From a checkpoint of a small transformer trained on Wikipedia.
Size: 15 layers, 3 heads of 64, MLP 512 GeGLU, vocabulary 4013, 7.48M parameters.
Training: a variant of Muon for these matrices, 424M tokens, 6981 steps.
Each number is 128 + 32 x the weight over its row's rms, rounded and kept within 0 to 255. Layers, rows and columns count from 0. The size above them is the row's rms in percent of the matrix's.

# layer 6 MLP down, 192x512, rms 0.0733, rows 55-79, columns 128-255
size [ 98  95  96 100 100  95 107 106 105  95 101  98 102 103  96 112 100 101 100 104 100  94 103 102 100]
[[134 144 138 131  85 150  58 155 154 127 151 157 159 134 142 146 149 148 108 141 102 118 210 135 140 148 112 159 168 119 151 124 164 167 100 120  87 119 133 136 135 197  59  89 101 123 125  95 140 141 111 108 137 100 125 102 115  97 132 121  93  78  74 135 148 157 129 151  82 163 138 134 161 172 102  74 203 117 119 129 146 158 117 116 141 115 183 101 116  89 175 103 156 109 125 177 113 143 131 113  89 141 171 137 115  92  99  90  78 164 147 146 150 118 136 112  94 152 103 154 101  79  99 117 130 157  62 142]
 [171 125 154 100 112 153  58 134 132 159 156 117 151  80 123 136 183 165  80 175 129  90 196 107 141 151  97 124 198 119 109  68 132 137 140 151  98  55 148 127 154 153  89 167  96  99  69 115  91 124 128 145 161 117  93 116 157 132 159 118  92 139  93 152 129 118 101 155  75 157 102 163  78 186 105 166  81 106 116 176 143 119 120  98  89 124 162 113 108 126 132 157 140 123  87 135 157 146 131 140 145 151 134 161 126 141 115 126 162  96 155  99 133 157 139 145  74 136 141  95 104 136 172 134 106 125 151 138]
 [119 147 101 153 179 180 139 193 104 128 108  92 151 119 135 112 155 105 105 126 151 149 164 129 164 101 151 104 101 179 195  72  55 156 158 154 127 185 146 178 168 192  68  88 139 121 170  43  56 165 179 152 159 160 196 161 110  72 122 117  90 151 158 121 117 101  89  93 122 164 138  82 140 115 108 120 148  86 205 114  94 121  95 120 151 133 175 112 191 149 129 119 112 154  96 113 163 120 128 145 129 159 107  86 137  99 118 126 106 109 111  97 110 143 166 143  86 106 137 149 133 121 123  70  55 125 100  94]
 [165 139 174 112 128 104 112  88  53 114 134 103 153  56 190  89 114 106 130 165 143  99  83 115 160 109 163 174 176  65 119  87 126 137 119 168 123 134  84  90 175 127 111 180  99  99 170 190 149 109  74 127 140 157 153 102 157 161 147 178 136 130 117 112 163 164 162 152  87  84 144 179 113 120 102 132 165  94  65 172 197 144  73 104 173 136 158 119  80 108 183 132  93  73 134 103  97 196 182  93 149 109 182 134 175 154 100 141 134 132 171 185 112 116 131  80 165 110 163  94 141 144 127 222 166 165 117 134]
 [ 83  92 115 155 104  67 171 149 120 157 148  97 141 140 120 158 140 180 135 121 200 103 142 129 112 157 140 118 161  64 117 131 149  75  74 110 121 121 157 148 133  63 200 164 131 130 162 116 116 134 142  75 125 123 122 109 117 161 140 101 114 172 143  68 182 136 111 178  84 105 142 127 143 156 141 121 116  91 122 135 107 103  99 147 190 111  63 128 147 162  71 113 124 116 144 108 109 127 192 149 145  71 157 119 158 177  90 158 149  91  87 114 107 109 132  99 182 126 164 152 138 120  87 128 108 118 171  72]
 [125 120 117 153 144 112 147 177 155 127 147 152  79 170 140 120 176 139 107 144 165 117 139 118 105 119 140 127 125  86 139 137  59  92 198 161 122  94 134 144 164 117 136 160 100 188 105 132  37 104 151 153 145 120 103  62  78 145 120  96 120 172 146 100 111 184 126 136 105 134 168 158 140 114 133 135 159 231 140 131 117  99 123 142 146 123 147 136 139 106 137 104 155 115 156  73 119  56 113  97  87 104  62 131  97 179 146 102 191 181 168 126 108 202 132  83  97   5 105 115 105  92  58  99 107 142 103 155]
 [184 122 104 134 185 177 179 134 128  87 123 159 160 135 133 146  88 177 129 127  71 111 117 110 130 136 150 132  96  93 127 191 126 110 144 124 127  75 110 159 118 157  76 136  56 138 113  86 122 130  79 149 133 135  89 167  67 134 134 126 176 169  96 165 130 113 151 184 137 145 100 140 150 105 185 142  67 101 130 168 112 180 171 147 126 166 111  57 128 142 122 110 122  87 146 117 159 118 148 161  58 129 120 136 156  48  94 121 119 172 142 144 199 146 135 135 199 192 124 128 139  54 164 138 179 109 144 123]
 [165 109 157  69 163 131 150 137 172  93  98 100 105 121 170 213 146 118 189 163 116 150 137 144  38 111 147  98  77 112 147  85 156 119 139 130 122 142 149 118 120 184 132 101 124 148  92 132 104 153 217 130 183  90  74 122 148 150 143 107 130 186 151 114 135 176 133 142 164 103 156 133 156 124 170 143  95 148 168 176  93 178 126 112 111 126 150 135 176 135 117 143  94 175  71 255 135  86 109 126  90 155  62 142 118 154 191 166 151 133  87 138  87 147 184  53 102 124 138  97  94 195 148  80  89 100 124 108]
 [116 110 120 155  99 109 160 148 130 179 163 133 157 141 106 130  96  93 138 198 132 152 117 180 130 133  60 128 135 134  82 159  84 145  54  90 127 146 113 110 167 136 119 123 133 100 117 170 153 131 190 160 148  80 182 138 152  77 101  82 147 157 166  53 163 115  54 135 107 105 193  97 114  75 146 131 174  78 136 156 154  94 166 105 141 175 109 115 116  81 103 176 155  92 120  95 178  55 103 113 142 116 146 143 141 162  93 127 133 102 108 117 131 140 102 168 156 138 117 155 150 171  92 132 127 117 117 148]
 [146 118 178 163  74 160 106 152 118 174 140 110 140 123 121  99 122 104 129 161  98 159 150 126 147 207 152 147 110 171 143  95 130 115 157  93  75 120 139 177  99 201 142 169  73 140 139 105 183 145 130  57 138 138 134  84 180 127  89  88 123  75 136 112  95 124 104 143 126 125  85 128 126  94 134 105 143 154  83 151 127  73 115 191  52 122 121 147 126  80  97  92  81 153 110 136 158  65 173 111 129 146 143 147 146 228 141 124 129  99 124 123  83  73 140 124 108 120 217 190 110 127 159  93 159 114 121  95]
 [161 101 171  91 104 166 177 124  71 110 132 158 100  98 134 148 140 112 205 169 150  77 209 143 175 118 125  58 136  98 122 174 158 147 178 101 170 155 136 107  89 113 120 132 144 119 154 114 148  86 123 137 125 119 110 167  89 171  89 148 155 120  84 122 119 127  36 136 161 124 135  84 147 134 131 162 125 168  78 171 112 157 167  70  48 135 168 180 149 148 145 146  91 111 202 147  71 165  84  88 145 120 139 164  92 162 140 152 145 108  94 157 137 132  79 163 155 128 109 124 137  93 159 116  95  62 101 139]
 [110  98 157 208 191 129  77  86 111 124 144  98 121 104 170 176 130 116 158  80 133 117 140  80 135  94 122 110 107 170 135  55 146 128 121 136 120 119 141 170  63 119 147 108 142 119 136 150 108 131 163 153 164 160 138  97 137 112 142 131 128 112  99 133  59 164 144  75  84 168 150 133 114 150 123 160 153 123  90  90 143 180 135 109 142 146 146 126 175 137 160  83  87 145 111  78 106 130 107 119 159 198  86 112 133  94 148  93 135 129  97  33 122 173 141 121 124 126 112 123 114 122  91 112 133 146 193 109]
 [ 85 180 170 121 163 134 148 116 149  91 120 149 117 173 138 108 180 114  93  99  87 153 138 151  94 141  87 109 113 152 190 117 135 110 135 123 116 153 174 173 185 106 102  85 103 123 178 118  62 114  95  91 162 155 161 100 143 105 144 131 103 155 198  74 121 158 120 175 127 164  96 167 131 179 169 171 127 117 163 143 130  97 120  89 124 138 101 201 182  76 135 136 102 150 150 133  79 152 159 160 122 113  88 122 110 111 119 185 112 146  99 122 137  65 153 173 142  49 140  58 100 128 106 138 144 112  95 159]
 [ 73 143  86 169 157 169 163 187 141 106 110 150 184 134  87 148  99 101  61 106 113 130 159 156 125 130  96  96 171  79 166 162  94 138 177 145  89 126 127 128 114  96 105 112 114 102 122 116 121 161 140  76  78 158  95 130 164 120 120 157 100 117 129  98 157 108 166 156 112  89 129 146 188 154 114 131 167 152  99  81 108  65  91 132 154  82 139 168 135 133 164 119 105 199 157 145 184 117 159 133 155 182 136 157 125 146 123 118 114 102 122 128 137 203 188 130 181 200  85 102 144 117 141  71 137 129 143 116]
 [117 171 154 110 103 135 117 106 162  98 136 130 110 176  72 112 105 107 123 125 145 255 106  91  99 122  80  97 129 108 162 121  92  95  85 132 118 120 115  36 148 121  57 191  70 158 104 125  59 127 117 171 137 180  87 144 110 139  62 179 145 142 144 137 210 179 101 194 152 104 119 159  92  78 105 119 138 153 115 147 100 223 123 150 120 156 128 130 154  84  97 191 139 107 154 185 169 141  87 152 115 145 117 161 108  92 118 152  64 137 126 179 125 123  57 123  79 130 115  98 126 117 169 130 149 166 134 138]
 [114 172 120 106 111 155 119 148 166 186 139 140 127 165 168 177 187 108 210 104 138 145 140 121 108 104 113 168 130 125 104  97 121  83  98 164 103 159 140 106 115 105  85 158 133 150 160 134 157 130 116 125 190  96 153  90 110 153  95 117 132 111 180 142 134 166  97 168 185 131 163 124  48 164 140 108  91 143 134 194 112  84  89 114 134 131  92 124 149 153 138 151  95 122  92 141 141 150  85  43  97 136 199 102 116 111 150 110 114 134 106 111  56 127  90 135  89  89 168  89 148 169 150 191 106 109 144 124]
 [134 113  93 121 134 196 135 143 162 134 121 223 134 200 159 119 130 111 158 143 110 133 112  59 168 125 128 178 116 112 154 177 163 115 144 137 124 128 112 147 123 130 157 124 137 116 166 102 205  97 120  63 152 123 112 161 112 112  82 178 150 114 141 123 115 167 103 140 149 128 164 166 163 125 154 146 122 165 163 172 150 133 143 135 148 156 114  63  82 132 117 126 102 136 159  80 159 121 108 132 127 158 182 154 113 136  77 109  54 151 126 160 147 113 126  62 169 160 106 102 136 147 159 109 129 171 144 158]
 [173 111 159 148 136 138  90 153 141  85 134 100 126 115 171  27  88 129 108 111 175 142 156 125 128  96 103  76 135 159 209 114 195 150 151 171 151 196  84 135 147 126 109 167 120 140  81 127 126 166 153 161 149 152 113 179 150 133 104 113  91 142 117 135 126 146  78 167  93 195 100 126 130 130 120 128 117  61 122 149  69 140  67 117 100  96 153 122 100  75 128 137  96  81 104 186 138 122 151 117 171  95  45 152 126 110 101 126 104 146 122 205 143 105 156 149 113  79  56  79 137  92 170  61  77 115 107 155]
 [130  86 154 154 134  90 139 117 172 132 156 103 103  89 111 158  90 141 142 130 115  83 118 159 110 146  73 110 165  74 156  75 126  85 122  93 167 151  50 157 134 117  80 144  90 104 146 123  93 162 146 129 110 128 102 153  74 131 138 139  79 166 132 130 125 114 177 193 143 142 114  45  67 111 141 102 149 133  97 131 134 177 165  99 172 100  76 148  69 143 142 135 166  86 140  87 132 118 124 111 154  83 129 152 146 186  88  92 101 158 146 168 122 140  63 132  90 112  96 192 144 109 148  93 128 145 118 136]
 [186 127 176 176  97 127  86  98  91 137 164 131 124 116 154  98 119 121 157 117 210 118 103 150 187 132 146 120 162 119  95 153 124 156 150 141 162 160  88 137 185 125 161 164 130 138  81 202 171 184 106 120 130 163 186 128  83 125 125 143 151 187 129 160  99 142 106 115 117 111 151 156  83 155 162 169 122 109  86 141 104  98  39  97 152 148 150  51 153 158 180 129 147 127 114 157 139 169 130 116  83 133  51 112 130  75 171  70 134 137 135 182 180 128 164 128 120 154 129 138 162  70 115 101  77  79 147 125]
 [126 115 168 121 138 132 107  90 102 124  89 127 114 166 135  74 149 173 134 137  92 131 144 121 171 127 146 126 184 112  96  93 111 109 118  39 139 135  84  69  94 168 123 138 107 105 165 189  50 148 157 110 162 171 140  98 173 144  88  93  49 148 132 227 135  97 128 116 137 186  89 167 170 162 232 146  89 139 156 113 168 154 131  69 172 171  77 127 121 107 139 117  95  93  91  80 179 123  83 156 124 143 151 199 129 134 157  88 124  95 120 180 158 129 182 145 158 119 105 116 126 140 120 105 107 107 153 130]
 [126 128 105 156 177  99 147 137 153 154 110 131 113 104 124 106 102 112 156 107 130 128  94  68 128  71 171 104 150 145 181 135 149 119 116 125 115  96 111 121 126 126 119 159 127 138 115 126 197 142  68  80 133 158  89  89 141 131 132 137 156 165 136  89 154  96 159 105 118 149 159 105  74 137 150 122 145 110 138 102 164  64 106 136  94 158  79 108 123 193  91 137 178  86 164 117  68 120 154  97 156 126  94 191  73 114 120 179 132 127 135 118 174 144 103 138  89 103 126  57 111 114 182 106  83 139 140 161]
 [179  83 156 110 177 128 120  97 105 199 115 113 115 104 153 129 150 124 100 156 136 131  95  96  83  79 127 111 107 168 144  94 127 185 112 157 121 151 150  73 101  51 138 147  96 150 137 120 127 109 124 124 132  99 111  97  99  84 169 115 154 144 157 100  83 111 200 105 117 137  97 198 142 100  88 155 154 118 139  94 137 174 127 140 153 131 112 133  87 141 127 171 154 161 160 214 125 144 181 118 142 132 126 172 120 108 153 173  78  93 121  71 118 124 150 139 122  99 127  78 137 151 169 152 100 143 117 150]
 [176 156  65 134 111 106  89 116 108 138 138 111 155 121 168 153 158 121  89 182 173  20  78 172 158 113 144  96 132  79 124 147 100 144 178 158 116 100 170 102 110  96 122 152 145 102 137 177  78 184 122 100 105  97 184  33  99 153 136 150  71 134 171 124 122 147 139 141 154 133  42 119 151 147 121 132 162 188 105 121 133 208 155 146 128  69  86  95 111 120 126 179 105 173 123  70 136 155 135  90 131 131 153 146 139 126 158 146  91 171 141 134 111 141 139 158 116  81  91 139 100 156  88  55 126  95 176 118]
 [165 161 125 132 118 151 139 120 126 114 135 160  93 143 133 149 126 137 198 175 158 224  74  91  70 134 101 118 145 153 124 156  68  90 121 140 154 126 141 145 132 152 119 154  79 144 127 136 108 142 141 149 117 186 147 101 131 117 127 157 180 167 115 115 123 138 119 115 162 116  68  89 134 106  74 169 105  92 135 158 112 146 107  86 157 153  91 103  93  93 187 141 153 142 111 145  99 149 123 111 153 182  66 114 123 141 144  81 143  96 109 107 137 150 100 142 128 124 114 161  90 116 159 104 115 137 145 146]]